From a checkpoint of a small transformer trained on Wikipedia: vocabulary 2697, 1.35M parameters.
Each number is 500 + 40 x the weight over its row's rms, rounded and kept within 0 to 999. Layers, rows and columns count from 0. Numbers have three digits each. The size before them is the row's rms in percent of the matrix's.

# down: layer 8 MLP down (transposed), 384x64, rms 0.166, rows 304-383, columns 0-31
# up: layer 8 MLP up, 384x64, rms 0.198, rows 305-383, columns 0-31
down304 094:509450494513480500466476526534486522482466481509472527529541470443532567473481444472498553441401
up305 103:448460510556531573484515540471537537501529453489460449510524578510527481580433544435540489478516
down305 102:480448508530512522459419554522474527512461523517571425518470454523453535515599526436507443471477
up306 107:508514553526517482471494544502524509500473446496513456561533557414471468561566488441533360490520
down306 103:478520479470535530477514499525464479417479554521496552536538539433485442487533467472468442486480
up307 096:464545483488466487504543472497544494454490500411533507587591507536516515546546548439509526462453
down307 096:469459538486561542495480577501415516480460548527474495456538474485537519530445575513525482469486
up308 100:462566474421511439481499512517533522518516467491497421469466497421477477527455549478549478435459
down308 100:508540507404538494541457489487502505516514580532461510608515482475533501519478507411505500522524
up309 089:516489512562500457504501443443559526538406491455520536475467462482526462498514483497559422512458
down309 102:467518607491488506435521488469478498477549502597460485415510481466497460545483448507501527490569
up310 097:479518455505520443479445494535514482549511511525501496408437501530507552509457584485456509541519
down310 112:538493524495485463416578486454487484461509540535561533501458506521505461453529510506491577484511
up311 090:491520491491409534543525486450541522495485497510504523527433550539545402510576513509466447493448
down311 091:515547487468559566525495523541495562454507560481453474535585388454444517520521518473513424432513
up312 090:529492500507460510506405540508524514528499508512561489533552572549421509515477496462543517476468
down312 090:518518498531494519450479539479485507438484549552506495420547529480538406490576453532477498469588
up313 109:472489514536563494568505544561534531567516462513440537540554424466520513497433524425473507429515
down313 110:510492570500466518533574498485462459559466506500471578509522494468577533541475550515490516540518
up314 089:550492485517555494529480586494509520469469514550469505486538549459502448513426548506527426457545
down314 089:498462489491488545487543419489576418528490493540488482448498496549477450480467478487555522461523
up315 082:564553525495478481481442576466491494488505475469510450458591500476488539528431480432569493432443
down315 087:532516569450494469530540453541450461478525581512480527548531519503538484398459454502408482590483
up316 104:407514431487503466488502472521520516519499418421518477475471489506519520499570532473468470586483
down316 099:516543495514404476491488483521408471542474550461415461503458393497495477466514486500546491531498
up317 111:521505557537542517541524469525512507540486443484469500542510446486542551543545512498576457449504
down317 119:455505469584502456454475482488464518372498514483515497517444485486527498485484400563508439572419
up318 082:515482469477444454502459597485543523575492542557468538446514402524586593444488502504491493526474
down318 084:490512434433483543471570561448417512480574525515484576472482529513526506471486547526488479487533
up319 077:514446591477516460533552525490453480509465502460463487488513449574510475558457514488527481455480
down319 086:483623534491533493499549502545421474533511483416466493556440565476484470489495468496523486484545
up320 095:465474524502491438576464469468500513459532491559545469482448387475496503551473511467475459484427
down320 095:543439478540476478504525456495462501497600549542468566511484512584535497490473439559556433517456
up321 132:533513444565548467475439413521499531536511482496469464494483532541489495509500505509509474451480
down321 127:514544538505526493524528519563527523535515515492414487495571561546576441490444423544479489502499
up322 123:424493505503520454535561587505538528489484427457479519514524484458511453584480474437586507524509
down322 122:437537542597509447515563446499514479429489480494471515508478483455461527570517552509540493562443
up323 099:457494519530527485533487486437535555501564472546473448487544536487520533511536507450545483448478
down323 091:510467489458528504513505524551520563458540481530478448484510486514546457541520450586477545459550
up324 096:525584494494431484519411499427492542528497505486508401443470421455426493524471492468546477493501
down324 087:470462427490446552436531481497540488546513578500556473510476478466480469487522560495535469544525
up325 092:457560490478508483518488413505520490516480488451432504514484508536537471527487620507493395480580
down325 100:533600477456527492484463500520493475541552541530543456553475507555525534412540489579477424455517
up326 112:486548481584511513478569477504531527521474452465454492534455534526546502568458484452559480526514
down326 116:478560515557467462437442464498443482477466538577507564476505485581483513416525500465502534493518
up327 128:440435478498566522533478582460542524556451552468443484483513463572497505519483529475556532488515
down327 128:519462466472511528464449518459446545507451508437450514537540477536561528517477518489573504517518
up328 090:519485530501511437555507487532516478466396484462587456457458516527521503489495516480504499522527
down328 095:598501478496530434494491568553488515481456463551476527504573511392510542533431510487541526499501
up329 098:493500472512547437522520474526507499495474472484501485480495555577495488587503525536525493511489
down329 102:435447514513518550510555494498514457508506518530472566470481516626517490466412474536493489520465
up330 082:569518539472574477475580535451419483548519469490528475517471518532446582538486510430546534449453
down330 085:509474479496458509467493532543485376521543568489515507482551524543521501483493457459456536559502
up331 097:547620555527569481549482508518526503534545472532387475496489517491563540534513564525558509515559
down331 104:483476519504477540525551500503494433481473472563531476529548520527508487474536409383438535481592
up332 088:465549586497495485534509471504543516554470490485484460485568551500523458542491563540519518456429
down332 093:567450500490534436548489530460456547538469542585501468564497531513428505577491511538561493537486
up333 115:447497566487550484545594538456500496486485467513511533527534464486525471538453492518513416468482
down333 110:538550549518521484490484537547521549472474563499533470532570487568507505507582491528512423482489
up334 080:569554482546520519527463532590475535497521501548498508517533523549515503479460555472481478416443
down334 083:467480497516473455480569511471451434517458487483509471517537445415547469539464475509506500529546
up335 115:495562552520472466461446506477470516465495518523509482491515495474499518534406521550586479457445
down335 109:520576531500456516431483495529523438477559558536536494425483486508462571469526446545473447457441
up336 106:493515596470578520475449456507509502512483496457444534473568445475514486481498510541501554457478
down336 104:567508523446529480449502504525532502536512509422457553461541552553484513528500483479506450484483
up337 108:504543487510567462566502457509506527538495440531451475475472445427468507513515544571562431526457
down337 109:486459535555507527510536480476531500490545463528485506474464491501498504467534630490537498461406
up338 093:489501461531544462517484495512496484509552452438507462474494455468512530565482501556569499495528
down338 106:509441449477493520512467473490528463465477451486429507538510508468542453468450535532533554517511
up339 098:469440418525412478496518503543544502504497424502488501496477496484550504534556492512512518528499
down339 098:509550490459514501490481512486496434488516574537520528457531488605466503491449508486466519548565
up340 088:500431495538469485483439427485560525470449544475536538454415419505536511505544514463455496590567
down340 088:503524421509513505442462509521503468561573549529510495433522441524516551501507469523480527572453
up341 090:567549557476467506539505484492437490487520458486431517485453537443498501524488495489492559506455
down341 091:478567559501498520526499438516449542491530399489530497513432452468524525489488463473537496473426
up342 080:500479471514585572502455454536562538520487452535492478509493453468494471506490505543518467466470
down342 078:485504539466471444544520551516480451421491510558458554461460507522538518488481515422470519532456
up343 087:455562506477583506446507468499487518539532504457510406519548538473527521504511453478547492498468
down343 083:480499478480461441513481489573509477543546535465505523432440518511467494475445537477517476519541
up344 086:476472487473477465452453504558580519450516537473514483530600530535549475544471477448485512547408
down344 085:538520530446475532447571435426457455488504502553552508467458481465467445448528521476489460436541
up345 113:438570512520516396550532522429445531499440502495555421477461491424465481529475519526492478449488
down345 108:560446504580487491441529458493528446497467500502566483463460495579459489474509483449527566509504
up346 108:547492554507481496494508515490461515571509460480432413526435507420537527509505477492560437511485
down346 101:528469485508553510542483553568543545491524467443460431533456507504536458491464473453536437461538
up347 089:444553530464552446510499509495571502461543474411482460549576514472525541533453493463543463511425
down347 093:467530522476574473576550500505569506549520549461520499488521473424553493477451516520546492519556
up348 088:547454459468516502532513404404544495499473550545459475532441512507504506543486516614472507559474
down348 088:446518455482481444504523565567484409515503510422499563504517427470546523452475562477506491523574
up349 103:517461571545515550560566476583535536485486441492505499565469598529523420493539495519553469465479
down349 105:508492457422486471541527562591445487501479485504476532471481497573507473441502423470508536569501
up350 112:573543520502498507529394563479580531448495453514557474489443459513516514504508496410535426540452
down350 109:499511512399516508552522520475487475529505544552555515549512502510551480491470528491517531514518
up351 040:544479479549498505537478480446611577554473462499411513531501495506551542528479505529485454498486
down351 035:446496436527499534586454503481464490519433507486496485506592550516487463519494464497468446532433
up352 105:497450480558566456470556466458525492522492500531492499533529498534539517562463547594526460510482
down352 104:480518451478513470595510537540505540506477514481515528404534476488549466457535547562471515521591
up353 095:518525523556507509543483489516508539557432473452408527521511529460582450551469532474528496453455
down353 100:497510481506467534430516548462494484545468558514585514584505491521512515468615497473513525472564
up354 102:481547569461483515545461540599476531480505433498441542527542416467541464534504530474497528507517
down354 098:556505453526464430486464492536486424553503555504548480457484569487529529434501497565516495457455
up355 096:536513433539464481456439443528514513579551508394493455493512419502530504515435517544487547535524
down355 081:479446502482583510486487467524498480452558484456456547467462441480514471521463509495486549508530
up356 113:505530509508389480533514472484542494542499455409497514491493411430559530470439499415506540477446
down356 114:464518446521499530549480472526538500553537527489508519501500511509496570501508518531493415528534
up357 098:375524533504502505564494509540511482548496497459396527505587508505534547546518530484496533455433
down357 112:480523493418435483571579562546504572511460508446493552435546499494506489513443510508480491497451
up358 094:567499446511461469522446467551527475560442509440478554456458473485553495469534517583518465488536
down358 093:496493478444554531537542516499411435478534510491507515463545466516560495476552448458564507490560
up359 108:530539556473520523492467543472497516553580455472452493562569542441569489532452522495514551503465
down359 105:518467495474564529503445517473524604504483447511510521526502465517506501467443536411532421476522
up360 112:506497494486587494525542529481547543500536533493481458416543487468407487472532491529500482483479
down360 114:441556431547485504503482453474492549541490479424504489437477490491523444545514417468512513498497
up361 101:479570498566524413482543429544546506515504480461514506504482504514521542513505509386541489530448
down361 098:538501447516485435529516523427451482537553463471468487458521548487481565491490461474517467529576
up362 083:536528520527530468434453501466541479550495510407503536502501528488455518471438529584523499430486
down362 088:522450494528469459500524481502488492474506533532539462569537500581500448478526498520475473524524
up363 091:488440365561527502468473500477533516509488515589483479453527510505451547496480485505509525581470
down363 084:442500548479513542612512532524556483520482376413497485511548503449451523548521499544516458499488
up364 093:522508451509533521568514518533546542559402464463527506522511515436532497478452457454545475549531
down364 100:487545499522471468561502572479434470510446502512492451496538514428519510520532421509466544508514
up365 095:559455517488560550488564495481493542502504517501583528481469499509538506505556474483583582520529
down365 100:506494487460482422521530455519435519457527506418520475543517511482492518555520462479489499512514
up366 119:508617479524485467514389504504519532503496513492529554527397467425505444529510515478489489526514
down366 116:503498484474537502484512512513544507462545537442470508503503491441522481547454456508553493554510
up367 092:513562484480447456510497519495495524483532445518454469504455446487546537470515475470513531497418
down367 095:434426521480500546471497455479489482486533503568541513532489582477481535397416485472499509489448
up368 111:566581533474514515488483532524508533488447489489559552524551391506502473481521550464512460529542
down368 098:512550577553519462479544517436514564479471569509529435558499577488548455449574544433463457488552
up369 071:574458513518579457427554541454488478532527521545495528512461559478484549540440522559504549513446
down369 075:439438520463476527587524545547543565485487517467518475466509446535553539525540537503518517521543
up370 087:459560525477521467554444504573561536499451515436520464540406555467575553525495533490485492509556
down370 091:495572481497457480497491506512461460566534469455503528501501467580545418504526447566483564533511
up371 098:412515466488450452531562472483498525455450468481447506517498487480488503538475558522452571525530
down371 102:450601470447493517478476462514492448506525504492586591504460526505496553492456539473535417513491
up372 088:523399485510464439472383470526585496507475495487524532452511483498517494493483523512495462567503
down372 087:520528426494440502488535568497466482498550549524527523486496454542589500453487505429545538522471
up373 088:563529471489552462476479444484522518518509523493458426568560484427450503462445465496555463563491
down373 095:492482447469518525550519591561503438485538493426527490513565445438511490522422482512477552533495
up374 114:501457509487476474523557442575524562469449506429514497429486519545564441570459532497537425485521
down374 118:424506492538556509467525523514472490496509426549447510546483488561451536515479522504513474494540
up375 092:514523564466502489488475479508455521487447449372480557499538452517512532471591556440536482499437
down375 096:529488581494435425417514527464442486549521537527556511449483423586479443499513507502530438467441
up376 098:444548461565547468511461486497532523521520564487479544501439535440455540483531554497439495541559
down376 105:513443507556555509502548497516534513506554458442527530511498502480421435521537470508495483459549
up377 076:465457446514571489529420457444557527496492542502507523472468523529467472527421516491571523622423
down377 080:524465437526535535484512483469471543495518466486490454505490467474435517531490534459515483447523
up378 084:528544530511546549498538485448454542487459471457497538477481502543473498545538504489536508389498
down378 089:518449496509481502533510444453533457493528524486522446534540539536513522428541456580501502553487
up379 098:459565474530466491511514494498454555499464475544590462553550516536518555455450531479563475475503
down379 093:535512459546525512457468519488485451450457546543544493510493594530462453488536482443610508483524
up380 049:514542524559514443503478502470538534525459468502497617528538504539571512562482579492498464535491
down380 032:461524583543529498516529534518498545553482546562491551474426433544451456510530586476531474410434
up381 094:480545490522504478514477502526450523532511514565397511580480577481481484490522554435525486486489
down381 090:478562489551435550563496507521475525508523501463449591503495463443479538504471493528508441507526
up382 090:563468454536488503499441443549555503510587433447516455472520536495571531490560518499467507419485
down382 096:459498536517485573459522535560502447468426493470504508506444586424453425501510519473431468491521
up383 097:468578501504530483494527465437504530543506493520489543449484455429548500526507504535569467393480
down383 101:430577493531532533487535474467511486512545498527472585440503484519510491391525488492400506474522